Weights of a small GPT-style language model, trained from scratch on English Wikipedia.
Size: 8 layers, width 512, 8 heads of 64, MLP 1344 SwiGLU, vocabulary 8432, 33.6M parameters.
Architecture: RMSNorm before each block, no biases in attention or MLP.
Training: a variant of Muon for these matrices, 9726 steps.
Each number is 128 + 32 x the weight over its row's rms, rounded and kept within 0 to 255. Layers, rows and columns count from 0. The size above them is the row's rms in percent of the matrix's.

# layer 2 attention value, 512x512, rms 0.0512, rows 121-127, columns 384-511
size [104 111 113 115 109 111 105]
[[119  85 169 166 116 124 135 100 130  99 174  78 169 140 105 105  97 171  62 174 114 116 185 175 150 134 193  78 126 112 114 134 148 171 157 112 141 163 180 163 167 135 146  96 139  90 190  70 143 132  98  84 143 117 131 144  70  79  89 104 148  99  54 178 155  70 135 109 128 174 160  94 115  91 144 114  97 145  69 121 127 101 159  64 101 143 171 112 138 171 128  96 124 107 104 100 165 177 130 112 161 132 113 159 217 163 131 116 121 140  97 175 125 140  96 106 127  87 108  78 147  84 135  99 121  39 155 134]
 [173 140 137 150  85 153 124  89 159 105 194 122 146 158 119 145 157 167 105 132 139 111  94 122  86 130 199 141 124 140 129 122 116 122  89 151 164 175  76 130 166 116 110 131 135 104 140  94 124 125 133 176  94 151 123 137 149 120 129 115 106 113 120 143  89  56 151 114 122 123 122 109 115 158  98 123 123 133 155 134 136 152 108 179 113 142 140 117  89 108 151 148 112 178 126 109 150 108  87  74  93 178  95 119 155  94 159 119 109 125 126  65 115 176 113 184  87  81  94 150 131 130 130 134 113 125 178 135]
 [118  72 134  99  92 162 112 134 136 156 133 149 157 146  81  67 111  86 125  98 119 160 118 198 110 131 142 113 122 163 135 137 108 101 155 120  85 164 138 136 120 115 194 147 140 114 145 182 136 145 146 173  90 123  98 117 125 171 105 118  79  55 108  95 160 169 167 158 158 157 144 157 130  92 131 127 132 195 123 192 122  80 108 120 171 123  94 178 157  77 120 108 129 191 103  84 161 150 121 139 138 134 176 119 150 114 140 114  83 162 126 158 145 112 156 134 104 144 160 124  94 114 134 101 108 138 134 184]
 [140  75 157 125 113 179 152  87 156 111  84 154 149 155 175 116 138 154 123  99  86 140 154 141 101 188 154 140  88 117 142 104 109  97 116 164 145 138 132  59 164 176 146 137  93 104 109 182 221 194  84 154 136 121 128 161 152  79 148 129  80 131 135  47  91  65 127 107 131 140 137 129 146 148 124 146 146 149  99 173 155 133 155 103 118 114 125 150 110 106 117 138 154 138  98 155  97 126 139 169 124 126  91  94 126 115 147 116 134 109 103  86 139 129 128 130 119 114  89  75 170 129 165 144  55 137  90 105]
 [111  79 109  72  99 121 176 196 156 135 107 136  87 115 136 108 116 102 162 195 134 174 109  90 155  66 150 134 138 163  96 112 135 194 133 173  97 203  70 159 128 193  88 166 147 156 160 148  85 154 131 182 125  77 136 120 151 153 113 118 103 168 147  86 117 134  60 123 130 138 158 133 122 109 128 133  56 123 103  82 130  68  90 112 100 104 167 147 162 136 148 107 133 173 166 134 130  42 124 121  87  96 162  91 125 188 164  99 143 114 147  72 115 132 150 180 101 197 213 104 102 122 150 146 113 110 126 157]
 [162  91  84 157 110 141  63 141 154  99 119 158 131 117  86 125 137 153 171 109 122 122  77  87 132 142 145  63 117  86 123  87 125 174 168  88 139 105  77 133 117 140 180 104 110 142 171 141  83 157 130  62  89 158 110 122 128 131 127 119  98 207  45  69 206 102 131 137 176 177 164 135 110 142 150  95 138 103 121 149 137 138 113 133 110 125 154 159 161 116 102  37 108 110  99 177 165  99 109 149 131 164 111 137 108 153 151 152 167 116 120 192 138 112 159 133 133 144  79 176 128 119 119  57 100 175 131 157]
 [ 98 127 188 143 155 111 143  80  89 137 151  84 158 136 118 126 161 100 143  76 114 165 109 106 133  73  74  79 163  87 181 119 100  77 130 112 143 151 135 100  73 100 213 228 147 117 121  81 124 139 172 112 109  94  96  92 120 144 144 163 120 190  99 136 131  73 151 184 172 115 138 148 123 137 219 165 131 112 108  97 158 161 103 166  74 106 130 141  97 119  74 145 125 146 138 111 134 139  78 168  83 161 109 140 117  77 196  64 151 116 121 136 129 138 147 141 117  94 127 105 111 139 118 131 134 127 172  95]]
# layer 2 attention output (transposed), 512x512, rms 0.0684, rows 121-127, columns 384-511
size [108 113 113 116 112 112 109]
[[ 95 132 126  62  60  77 130  68 171  44 129 116  88 100 125  86  75 149  99 117 112 158 159  82  85 128 174 154 138 146 136  86 138  61 116  41 156 179 117  99 122 117 141  86 135 174 120 113 102 103 141 152 123 116 174 156 144  99  33 130 154 100 156 115  96 120 152  95 162 119  94  82 111  94 123  88 198 114 114 128  93 155 137  87  90 194  98 148 116 160 127 126 161 140 109 102 148 121 101 193 140 118 138  99 140  94 130 114  83 155  99 134 134 148 141 131 154 108 175 150  85 138 131 138 142 183 127 123]
 [128 117 138 110  67 118 134 135 152 126 123 129 141 151 120  91 155 143 166 136 110 119 127 122 158 132 157 163 129 147 126 137 141 144 137 136 140 130 114 205  87 184 190 162  87 127 140 119 165 109 140 112 148 145 126 109 177  52 112  89 102  99 109 178 155 181 143 161 103  68 106 135 205 105 122  83 161  98 114 153  87  99 183 118  79 162 133  94 156 115  63 109  92  69 134  47 121 161 130 137 150 114  87 152 120 126 107 185 100  92 120 170 118 128 103 108 112  98 164  90  74  93 110 112  83  98  68 105]
 [ 93 126  79 147 102 153 143 141 140  60 113 116 129 128 120 112 118 157 135 118 150  88 127 128 102 149 146 161 154  77 102 124 102  85 154 128 110 129 121 121  45 148 137 186  81 161 134  68  98 106 105 186 130 102  91 145 197  92 156  91  94 124 182 159 116  57 177 120 107 174 160 113 165 162 169 119  83 132 147 103 146 138 155 125  59 111 110 130  94 138  95  94 114  91 131 143 211 147  71  57 133  96 172  97 139 155  63 104 119 113 116 152 128  72 141 110  94 134 139 112 142 106  71 127 126 100 150  84]
 [ 91 151 136 141  95 128 110 112 125 117 130 130  77 134 110 129 112 122 109 134 138 111  93 143 163 159 184 144 199  99 116 155  66 119 131 111 126 105  84 131 112 117 106  91 127 154 177 132 187 141 139 102 122  99 112 115 144  70  94  85 151  88 167 110 141 202  74 143 130  62 134  83 132 119 130 135 135 184 147 122 140 143 160 113 124 147 183 162 160 109 132 123 110  94 175 137 118 120 108 103 145 151 167 139 189  75 116 126 176 142 130 168 143 162 122 100  95 149 164 122  85 176 185 153 176 154 139 199]
 [174 152 133 132  81 148 160 103 118 129 129 104 121 105  60 103 213 162 100 142 114  95 126 162 145 131 192 134 120 160 105 158 114 173 153 154 103  90 138 155  59 129  99 188 143 142 123 107  63 150 154 125 130 139 162  77 191 152 126 108  74 113 113 120 109 142 129 107 113 109 100 164 163  96 176 114 164  95  91  90  75 172 179  96 140 206 125 114 135 100 126  99 134 163  56 148  99 126  94 133  96 122 163 120 123 144 114 116 164 147  57 155 138 130 125 149 144 185  85 132 125 153 111 124 144 128 123 128]
 [136 126 142  85  92 112 164 197 198 169 116  63  98  76 116  83 150 147 112 116  79 127 164 145 143 140 120 110 105 110 111 101 145 109 146 103 176 133 117 168 137 177  86  91  96 148 155 152 113  95 134 150  95  82 126 173  95  87 180 138 130  91  96 143 158  92 153 151 152 183 142 103 120 104 101 111 162 133 156 116 115 160 149 158 108 132 122 128 104 153 116 161 118  95 155 128 146 138  91 115 142 119  92 143 180 166  84 109 126 126 115  80 176  96 141 145 122 140  60 118  92 158 207 152  85 141  84 144]
 [132  96 155 122 177 126  95 153  90 133  67 106 172 125 101 125  71 162 147 109  87 137 120  97 147 150 150 116  80 108 125  82 138 166 169 120 117 127 158 101 140 127 137 149 141 158 115 165 109 104  47  81 121 128  93 128  96  72 129 128 102 144  80 148 123 189 124  55 143 131 114 183 178 151  87  88  85 136 122 122 136 131 108 155 103 171 130 131  64  97 108 118 127 184 147 180 112 149 108 173 154 125  94  77 118  91 163 126 124  74 135 101 120 155 132 141 165  71 127 159 121 129  70 155  99 161 156 149]]
# layer 2 attention query, 512x512, rms 0.0595, rows 128-147, columns 384-511
size [ 80  99  90  88  88  86  92  86  78  88  91  90  87  78  86  88  94  92  87  88]
[[102 103 174 184 176 153 154 148  85 145 135 100 142 168 104 162  81 145 101 127  73 112 138 177 154  96 108 113 120 179 168 136 125 109 128 138 109 102 179 173 137 171  99 181  89 104 164 166  96 112 128  68 160 129 153 115 116 101 166 152 107 144 167 109 146 155 137 111 146 175 141 137 115  64 111  97 145 126 113 165 216 108 159 131 112 213 130 134 125 159 135 193 120  88 195 151 105 101 100 144  87  60 110 102 112 107 155  93 139  74 171  99 157 136  91 125 112 104 130 130  95 109 141 117 167 163 110 129]
 [138  96 198 154 134 158  69  91 189  97 140 130 132 203 120 129 121 155  44 156 188 146 167  86 155 173 124 108 112 178 144 123 125 160 152 154 167 171 106 149 123 130  66  87 100 123 152 168 149  94 143  92 151 106 130 107 114 100  46 107 135 144 160 185 118 145 161 154 147 146 166 133  93 160  66 148 104 124 130 117 171 114 149  92 176 191 118  96 124 201 103 111 104 126 140 190 107  81 111 123  86 126 161 126 141 165 151 177 160 178 129 113 155 139 162 107  79 148 105 158 121 133 120 146  95 131 104  65]
 [123  81 138 138 147 163  72 113 111 165 122  88 173 124 104 132 104 151  96  83 139 131  82 118 196 139 107 110  99 163 177  95 118 155  73 150 137 144 103 141 166 160 130 132 121 129 155 131 125 111 111  62 121 116 123 145 120 154 120 145 107 171 150 155  72 157 178 114 132 141  97 130  98 112  31 118  54 103 164 119 136 140 124 115 178 211 221 146 131 154 108 157  98 121 164 134  67 113 127  97 116  60  87 131  77 151 107 111 142 153 132 100 162  93 141 158 106 141 167 171 110  46 140 145 136 137 141 116]
 [ 95 147 137 186 147 128 119 106 174  87 135 111 120 183  95 150 107 187  92 126 156 169 193  84 125 139 127 169 107 130 127 147 183 110 154 180 144  95 152 140 111  61  99 108 131 132 185 134 146  56 160  97  80  95  69 132 142 148  89 157 161 121 130  74 114 100 180 111 173 166 115 150 101 164 134 104  97 106 109 118 151  93 118 130 179 127 168 124 139 166 110 131  70 119  93 188 114  64 112 163 108 103 127 152 119 160 136 147 163  94  89 114 178  59 118 124 105 130 131  79 184 142 169 134  93 155 124 101]
 [192 123 138 156 141 122 155 135 151 137 104  54 116 153 117 125 137 105 170  83  93 133 118 159 121 128 120 133 136 148 173 124 127  99 188 124  63 134 121 102 132  92 175 173 186 155 139  21  97 174  86  61 164 107 162 160 119 139 132 201 124 117  65 132  95 133 172  62 162 124 161 153 118 129 160  46 149 173 119 124 126 107  91 167  72 140 123 127 109 178 133  78 196 123 115  73 137 116 210 140 115  69 111  98 130 109 118 115 130 107 125 155 149 104 148 108 129  85 136  83  74 116 174 118  90 146 106  94]
 [136  83  92 179 147 128 133 121 134 165  96 113 122 106 135 149 206 133 104 149 143 132 157 137  76 128 149  92 157 130 193 168 148  81 188 159 130  98 168 127 171 122 100 160 129 101 161  82 172 114  90  99 118 140 103  71 128 192 148 196  94 143 150 175 139 164 129 190 120 132 140  35 106 155 112 135 108 119 111 123 135 128 125 138 148 132  92 168 185 144 135 165 167 157 174 161 120 134 150 112  83 130 106 188 146 116 187  97 130 123  60 183  99 100 103 143 128 174 107 114 153 112  94 117 121 148 175 122]
 [ 72 138 150 135 159 145 158 141 106  99 110 111 109 176 108  99  94  62 185 146  85 156 190 161 108 168 141 181 116 136 124 105 147 136 120 171 120 129 200  75  96 152  97 137  95  99 105 145 111 104 148  96 112 111 115 147 127 147 106 116 133 132 114  55 131 151 117 139 142 124 129  61 157 192 115 153 143 149 132 107 160 103 180 148  95 122 144 104 124 158 149 110  84 120 148  42 104  76  45 126  89 137  91 126 145  95 113 199 114  84 138 195 148  98 143  73  95 121 170 111 156 196 153 147 162  99 124 137]
 [136 128 122 162 100 126 207  84 128 192 107 167  89  82 127  79 118 173 138 113 168 173 112 155  69  99 113  75 118 101 112 163  86  91 108 131 150 154 162 120 177 119 159 173 125 138 136  87 134 128 109 176 183 168 126 126 170 133 158 148 127 174 125 116  98 147  93 118 126 104  97 131 148 142 155 155 105 114 140 150 120 157 100 189 157 103  99 196 143  90 102 149 168 111  96  71 161  92 160 144 152  79 117 137  98 164  95  82 100 132 135 107 141 174 100 151 117 103  88  90 103 118 114 138 100  74 112 148]
 [108 121 146 156 114  74 161 131  98  95 144 110  82 118 144 178  69 189 138 144 173 114 180  81 129 207 100  68 115 111  72 183 142 154 153 135 120 112 186 155 121 150 158 131 126 167 134 168 139 138 121 145 137 171  90  96 137  75 111 150 128 109 153  64 117 138  99 157 112 171 160 169 158 127  55 120 132 138 119 169 160 108 136 120 144  98 160 110  76 105 110 176 116 105 134 113 121  65 131 179  65  68  88 168 100  87 137 140 193 151 108 168 124  12 118 133 137 111 149 139 130  85 115 143  68  92 137 151]
 [163 133  96  91 140 138 105 111  66 160 149 142 148 117 224 137 139 123 121 124 130 115 116 126 148  44 124 158 155 153 120  87 153 165  96 106 101 120  74  75 132  91 197 104 166 137 124 121 162 166 135 163 119 168 168 139 121 118 191 105 138 136 155 125 109  92 157  94 124 186 107 186 177 150  79 166 192 135 167 133 169 116 163 155  89 163 137 129 126  73  95  95 164 139 129 164 105 156 148 133 137  52 126 111 142 190 163 119 124 156 150 147 155 106 125 115 171 112 114 106 168 143 102 157  98 141 130 171]
 [186 121 126 114 160  68 167 113 117  92 184 116 113  69 116 149 119  93 155 146 118  47 160 188 118 151  79 110 108 172 156 151 144 124 116 152 183 114 133  94  50  76 197 123 158 166 106 113  79 129 120 176 131 123 132 162 176 105 130 103  90 173 103 177 170 108 114  87  85 118 149 149 145 136 122 140 132 106 162 160 134 127 130 168 111 125 119 148  90 144 155  92 172 139  85 115 130 185 176 203 123 116  97  81 100 148 173 117 161  77 136 106 120 103 154 122  90  87 130 119 167 159 127 135 104 131 152 176]
 [147  81 125  98 157  83 143  76 196 136 140 111 119  85 125 123 182  69 132 125 128 171 158 204 148 127 155 117 197 137 115  93 138 124 154 150  98 141 148 101 110 105 171 121  98 112 141  88 125 161 103 201 154 116 108 135  71 209 146 209 143 114  77 123 147 113 146  92  94  88 158 117 110 130 139 133 121 115 192 131 143 149 152 149 139 129  70 146 119 116  96  62 170 121 174 119 101 117 134  86 124 150 144 113 176 129 109  99 111  86  89 149  98 130 144  95 131 131 166 110 155 139 143 138  82 164 108 127]
 [162 111 112  48  76 149 126 120  70 162 126 144 188 155 132 105 148 117 150 153 137 155 127 155 110 167 129  94 163 122  76 142 100 149 127  80 128  75 168 117 132 112 156 150 203 137 165 144  67 137 125 102 159 122  93 156 175  84 163 143  98 126 107 119  76  84 139 137 143 145 110 137 128 105 137 174 159 127 134 158  75 122 104 131 144  93 102 165 115  79 137 147 143 170 137 108 164 122 134 147 104 122 151 208 142 192  84 164  97 144 115 122  94 156  97 168 187  72 178 110 122 123 109 141  89 223  80  81]
 [141 118 119 146 132 125 144 144 105 125 137 111 127  67 162  91 124 159 140 129 126 122  98  93  80 101 118  91 146 153 181 114 153 102 111  47  49 157 103 124 130 134 127 139 116 106 108 116  95 154 109 135  98 154 140 101 146 104 123 163 166 135 127 102 128 155 117 128 166 141  99 182  95  74 118 105 124 112 134 183 214 134 161 152 134 173 139 168  71 151  90  94 144 139 148 127 194 164 101 130 164 128 144 119 105 167 104 167 126 179  80 172 131 139  85 130 167  95 164  74  85 150 196 116 170 126 179  88]
 [135 153  75 182 156  97 101 112  56  90 143 157  89 101 150 110 131 157 125  99  85  77 130 125  86 137  99  79 138  94 102 133  83  99 133  74  81 127  80 129 149 173 223 132 141 141 154  96  92 197 146  75 156 167 177 111 155 110 119 133 165 117 118 108 134 134 150  95 120 109  65 128 115 112 145 122 107 152 179 133  98 125 125 119 170 117 139 158 170 122 104 108 168  84 159 122  98 133 195 103 140 100 116 126 113 179 107 144  89  81 143 134  84 160  96 135 197 105 158  45 140 143 121 114 149  50 115 107]
 [150 137 156  94 132 153 148 106 163 151  77 112  63 179 101 111  97 165  97 110 136  90 105  99 135 160 148 113 133 122 131 169 170 112 151  92 148 122  60 172 156 153  94 116 115  76 104 118 127  82 129 130 102  66 111 159  26 166  82 119 100  87 148  73 147 150 155 150 165 136 141  97 172 129 141  89 137 108 109 159 141 132 136  98 143 118 124 125 172 169  80 171 111 181 157 182  85 141 148 120  74 124  75 154  93 150 160 105 183 129 148 131 105 142 173 157  86 135 159 142  98 152  92 116  91 108 146  50]
 [137 140 122 148 124  47 124 124  87  75 111 135  98  47 138 121 109 127 136 153  43 139  82 156 192 114 166 171 154 100 121 109 101  99 111 119  76 138 106 170 180 140 180 146 140 142 163 122  45 145 175 106  73  86 139 155 145 176 198 116 144 111 125 127 164 177 125  60 149 123 156 147 118 113 124 164 122 138 137 143 161 142 163 139 149  59 103 166 123 115  97  43  76 139 134 159 122 139 147 135 169 104 139 143 131 187 180 109 130 122  63 120  95 181 110 164 140 123 193 126 112 175 176 175  93 158 179 138]
 [134 164 142 153 109  80 152 180  91 104 118 198 115  70 116 146 104  97 152 117  91 121 110 140 116 107 142 174 177 124 112 149 144 118 119 121 103  24 105  85 136 105 127 141 152  90  75 106 138 119 122  64  98 116 159 170 142  93 143 129 109 114 126  87 126  94 119  80 133 182 181 144 121 131 150  53 134 137  94 100 119 134 108 128 139 149 132 181 137 118 136  82  64 117 160 138 122  72 112 108 143 237 154 113  99 183 124 107 117 125 159  85 139  82 112 114  63 119 164 104  73 188 150 158 117  36 145 128]
 [108 158  85  90 114 155  86 110 131 152  84 129 162 123 146 168 127  91 148  89 132 172 140 148 114 130 168  91 166 128 154 135 179 115  81 114  87 162 166 115 155 160 118 158  94 156 101 143 115 129  98 106 143 164 109  80 162 190 157 158  69  97 116 102 151  59 115 155 164 132  94 172 127 156 123 163 133 146 142 136  79 168 127 124  92 102 140 117 158  99 113 169 109  46  84 162 142 178 142 125 131 122 118  96 105  98 131 147  93  93 124 131 181 119 158 111 141 168 171 169 181 133 155  89 128 180 102 117]
 [121 172 126 132 139 157  94 173 123 107 122 121 160 148 135 108 151 110 139 157 115 159 141 111 147 162 124 172 126 106 162 131 161 219 204  74 114 103 102 145 120 135 126 145 126 114 158 158 151 140  86 131 139 135 179  93 178 142  95 141  78 131 195 141 133 154 130 177 115 194 133  47  89 117 159 133 144 174 125 145 116 150 188  64 135 167 176 137 158 117  89  86  91 117 183 130 131 124 105 125 142 158 150 104 138  93 168  67 149 138 117 152 131  94 115  77 155 233 102 193 113 124 116 105 183 115 123 134]]
# layer 2 attention key, 512x512, rms 0.0611, rows 128-147, columns 384-511
size [ 87  94  88  86  86  86  88  87  78  92  87  87  88  80  80  85  94  94  86  88]
[[115 186 107 111  84  75 140 166 117 147  86 147 123 102 108 158 184 156 119 130 152 131  80 166 117 149 134 116 131 102  72 109 168 146 119 136 114 130 112  48 149 141 141 113 126 172 115 114 174 138 110 122 104 132  99 122 133 155 169  90 148 165 156  85 168 135 135  94 114 160  99 163 119  53 105 122 149 123 133  68 118 192 150 116 148 110 164 127 104 117 105 130 134 147 112 168  80  87 127 131 109  95 131 117  77 124 148 104 138 152 133 147 169 176 153 148  98 116 134  78 160 138 157 191 173  98  81 134]
 [179 113 199  95  96 100 216 136  96 110 145 123 192 115 132 125 109 120 199 143 113 170 102 133 141 123 133 134 118 126  94 176 119 152 137 101  86 106 130 127 134 113 110 183 142  48  86 147 135 135 155 138 123 140 106  99 109 186 167 153 126 119 159 114 113 146 121 146 119 163  97 140 112  98 161 104 142  95 171  76 124 159 115 122 134 130 146 160 158 105 113 164 125 165 166 105 118 160 132 131 113 116 110 132  80 161 118 100 113  79 114  89 156  92 103  66  81  66 153 107  65 171 186 137 154 120 103 222]
 [100 185  76 126 162 122 170 107 120 104 125 116 148 120 101 138 152 157 184 109 147 144 122  97 103 117 158 111 111 113 121 127 188 137 146 161  88 107 136 103 101 160 166 150  92 121  82 174 124 125 111  98 169 132 197 110 155 157 187  84 125 107  91  97 140 124 143 111 197 127  53 146 189  74 194  78 154 172 107 102 125 160 166 145 147  91  87 122  99 169 106 140 157 161  85 105 125 143 135 151 124  87 116 193 139 137 130 167  86 151 141 152 103 122 107 114 165 165 150  58 145 140 137 152 170 134  69 131]
 [132 103 171 124 118 129 111 136  91 137 164 177 173 120 113  93 136  85 106  98 138 146  93 143 157 108 159  96 132 162 124 164 131 129 104 146  93 139 105 138 166  65 126 170  88  63 139  95  90 191 171 125 122 116 167  85  83 152  49 101 125 143 112 174 140 155 104  90 143 121  91  99 153 192 118 142 162 152 122 169 115 130 121  83 123  65 155 159 108 117 130 111 157 166 153 118 104 168 182 128 123 141 151 120 150 105 125 147 111 115 118  89  89 134 154 114 128 115  89 188 105 134  99 117 135 104 129 146]
 [ 93 161 130 138 140 101 136 128 176 146 144 188 127 131  93 184 118  95  82 162 135 134  82 138 136 143 148 150 131 140 132 206 119 163  80 128 127 122  89 184 197 135 176  94  89 143 106 158 106  76 134 164 157 135  84 172 136 107 134  79 143 125 131 154 126 113 133 162 115  86 148  67 155 130 132 154 108  92  98 101 100 161 121 111 163 140  99 110 139  99 125 123 128  90 102 147 109 123  99  82 120 165 167 126 171 121 143 157 129 169 153 144 172 177 107 145 175 160 157 141 141 107  92  39 161 121  98 141]
 [140 148 206 120 136 118 108 116  61 128 108 172 126 156 123 119 103 119 158 132  96 170 131 127 178 177 191 177 129 130 156 129  71 149 102 157  92 121  79 128 116 169 162 110 119 166  53 173 125 105  84 101 103  98 151 134 115 153 108 101 161  94 162 105 135 115 101 135  90 133  62 203 152  98  93 125 143 166 157 179 103 129  93 102 125 146 124 154 141 115 137 147 129  98 124 114 141 118  78 180 133  92  74 123  85 141 139 152 147 114 172  95 147 129 152  87 111 132  61 103 104 187 116  80 121 160 101 124]
 [173  72 173 137 163 137 116 138 137  96 121 123 129 131 143 142 196 124  45 162 106 192 152 133 178 120 123 156 157 144 110 139 125 148 143 120  67 137 122 164 111 101 136 173 144 101  77 161 158 129  84 112  71 114 141 101  66 170 172  88 138 130 160 126 143  61  93 131 143 118 172 172  56  97 126 147  65 125 119  93 181 125  51  92 105 133 105 166 163  92 159 180 100 148 123 111  87  95 108  97 132 142 148  98  88 117 118  90 147 143 143 102 103  98 118  37 155 141 108 141 111  89 112 110  87 182 114  93]
 [110 106 141 129  74 119  64 131 114 125  99 109 108 136 121 164 106 117 143 129  88 106 118  67 122 174 131 140 143 140 102  60 176 141 164 134 184 174  92  15 129 138 124 130 146 132 156 160 119 125 141  65  78 120  79 122 117 122 129  57 114 130 113 137 118 121  95  99 143 186 122 100 147 111 112  91 129 132 180  94 110 111 169 109 130 126  87 137 179 128  86 116  90  91 208 152  72 126 119 124  56 138 148 130 116 122 128 131 119 135 104 197 184  91 118 163  92  89 166 120 109 116 179 163 106 177 122 125]
 [154 164 104 147 104 115  78 106 146 162 169 170 195 157 117  85 160  81 143 105  95 128 175 136 169 163 190 159 142 169 176 152 135 177 115  82 105 105 111 110 103  51 161 156 116  73  97 102 175 122 136 172  87 127 129 171  98 166 115  57  97 120 136 163 130  93 175  98  95 120 112 139  70 168 139 161  90 124 165 102 158 140  69 124 113 116 153 156 157 179 184 126 114 153  87 139 144 138 123 161 151 157 201  71 131 116 161 149  96 132 125 122 155 108 139 122 126 148  83 179  84  65 143  99 168 139 153 120]
 [119 133  96  97  52  95 139 121  79 105  82 143  98 107 143 144 114  89 154 148 113 119 119 145 119 181 128 113 107 114  68 130 124  80 176  99 176 140 102 133 133 159 189 129 179 183 159 142 165 106  94 109  94 144 100 130 148 140  97 156 124 103 169 142 102 181 153 135 158 127 204 165 157 127 161 143 133 135 143 113 150 134 149 147 151 113  91 105 185 127 111 112 126  70 140 111 111 101 106 144 106 167 122 102  95 119 144 143 133  89 111 132 190 119 130 186 138 137 150  99 167 114 159 169 150 163 174 111]
 [116 136 108 158  91 155 115 105 169 133 176 198 103 176  95 111 169  83 186 162 107 189  71 123 140 127 117  89 146  80 121 114 163 114 125 134 218 150 160 103 146 116 138 114 131 168 185 117 138 101 151  84 143 115 122 114 137 102 106  99 200 111 148 134 151 127 163 184 180 164 103  86 158 113 159 141 129 100 130  85 127  76 174 104 193 119 120 162  84 155 135 165  85 152 127  83 146 113 117  67 161 188 138  99 167 114 155 112 122 152 177 186 106 156 118 117  91 142 107 145  84  98 119 122 180 122 118 162]
 [120 191 123 165 125 132 109 138 111 144 156 157 128 128 133 120 141 207  68 161 140 106 166  81 117 181  99 146  59  90 139 109 134 109 174 112 153  72 117 130 166 169  94  68 141 149  96 135 109  89 136 129 122 126 114 135 173  81 138 129 143 180  82 170 150 151 171 119 105 122  98 183  69 105  83  94 149 118 105  76  97 158 118 158 106 170 138  85 163  92 124 158 119 141  89  95 181 160 116 120 130 135  77  94 120 136  98 134 137 108 137 165 114 150 154  92 115  86  89 137 130 172 157 129 126  85 141  71]
 [ 84  70  81 138 167 133 148 106 159 145 148 169  80  86 113 153 112 187 213 100  93  98  96  76  77 183 126 154  87  91 111 130 119  86 105 105 153 146 107 157  95 158 117 136 189 113 161 120 188 148 127 102 102 142 115 169 112  74  86  97 157 117 117 147 103 171 111 125 157 198 167 137 194 136  92 158 119 166 108 148  95  96 172  60 118 175  61 137 163 201 104  33 206  57 146 167 139  94 107  79 150 104 176 143 152 120 145 138  89 122 108 152 150 158 182 141 129 165  98 110 144  82 194  89 141  96 104 123]
 [166 110 188 147 119 104 129  95 106  86  74 118 108 128 177 102 128 117 126 104 124 119 117 144 137 160 154 165 138 160  67 139 135  77 120 186 133 134 114  92 129  99 142 121 150 176 107 139  81 167 116 109 162 108 118 152  95 101 139 150  59 157  97 140  55  88 101 135 167  99 143 112 107 117 101 145 110 119 136  94 124 134 175 206 151 103  91 112 158 122 129 120 111  87 165  85  92 125 122 129 130  66 139 138 134 128 128 141 131 162 208  97  79 100 141 135 143 123 144 102 131 179  66 102 164 107 111 130]
 [104 159  88  70 113 194 118 140 167 176  88 135 155 129 150 122 131 108 153 190 207 136  59 112 116 129  98 137 136 142 133  90 184 145 139 120 185 156 179 144  87 139 180 104 144 162 155 126 142 179 184 112  92 110 128 153 145  56 117  52 181 151 116  98 153 190 138 168 131 128 163 106 136 143  64 161  98  92  79 131  66 138 115 113  74 101 118  82 158 138  94 141 169 108 138 179 121 189 147 137 113 113 145 119 136 191 101 153 120 173  82 103 153 160 120 131 132 160 121 128 123  61 166 107 162 209 202 126]
 [179  88 102 169 154 130 158 108 131 187 149 161 165 183 132 109 129  64 128 127 179 111 141 132 106 158 161 104  97 136 194 140  71  85 156  67  93 155 143 136  73 117  99 157 137 119 110 135  51 180 148 139 125  74 185  83 150 150 104  80 127 123 154 170 158  53 100 151 150 137 123 140  93 132 119 140 135 181  99 177  89  67 126 151 132 151 129 177 164 133 144  79 145  86 148 109  85 128 141  76  71  71 124 193 119 125  85 112 141 144 113 143 141 131 117 152 138 128 143 157 156 123 132 133 127 103 125 101]
 [102 163  84 133 127 191 120 157 121 159 126 105 104  78  93 106 183 121  74 138 132 152 139 162 116 159  90 168 125 175 121 216 150 124  84 160 132 147 104  72 117 111 148 135 112 153 165 104 135 128 132 126 140 156 114 176  96 109 147 158 132 114  85 189 137 134 132  66 105 130  96 145 132 105 163 156 135  89 148 156 211 125 137 155 130 146 165  96 111 134 162 142 111  81 106 156  86 115 180  70 123 140 144 153 123  98  74  87  82  78 206 146 100 125  89 136 158 122  93 168 133 105  60 198 157 116 105 194]
 [ 99 150  84  77 192 151  94 117 152 124 118 200  63 123 141  38 151  92  18  73 134 112 117 127 119  83 154 173 103 107 103 149 149 133  91 118 125  83 118  98 146 131 142 112 135 187 142  96 130 119 105 107 102 154  93 174 138 129 159 159 130 104 170 185 119 155 111 168 159 106 158  77  96 169 137 151 135  70 147 137 103 112 152 108 125  95 102 109  87  92  46 115 178 138 100  81 137 156 162 113 134 101 159 162 132  78 119 206  71 160 164 112 152 204 115 221 154 112 121  64 147  93 149 127 116 130 119 157]
 [183  78 179 114  74  80  60 131 107  44 105 112 118 144 172 119 148 176 123 112 175 122 120  98  83  98 100 169 162 132 177  83 110 124 132 198 122 133 120 130 149 152 145 147 177 132 176  99 112 166 111  91  56  86 114 141  94 108 136 170  46 142 200 107 143 188 109 123  75 147 173 164  85 156 150 118  71 170 158 127 106  86 141 143 147 154 131 166 110 145 133 168  85 174 151 109  77  83 149 148 107 101 134 170  57 170  86 173 186 126 130 134  90 100 157 140 164 107 100 130 101 132  99 187 150 105  94 104]
 [124 107 174 128 172  83 103 136 119  77 114 100 122  98 168 127 113 106 112 106 119 112 119 168 121 118 127 192 146 143 150 140 101 144  87 177 104  83  98 123  60 129 128 156 166 106 143 146 125 193 123 167 196 131 150 143  98 163 118 131 103 118 137 145 111 128 120 128 161  86 127 188 126 153 145 179 106 137 108 135  77 124 118 131 102  97 127 113 127  95 177  78 137 147 135 148  61 153 155 142 120 101 165 121  60 122 110 176 137 167 180  83  73 101  97  85 119 153 122 105  93 150  94 169 100  95 116 197]]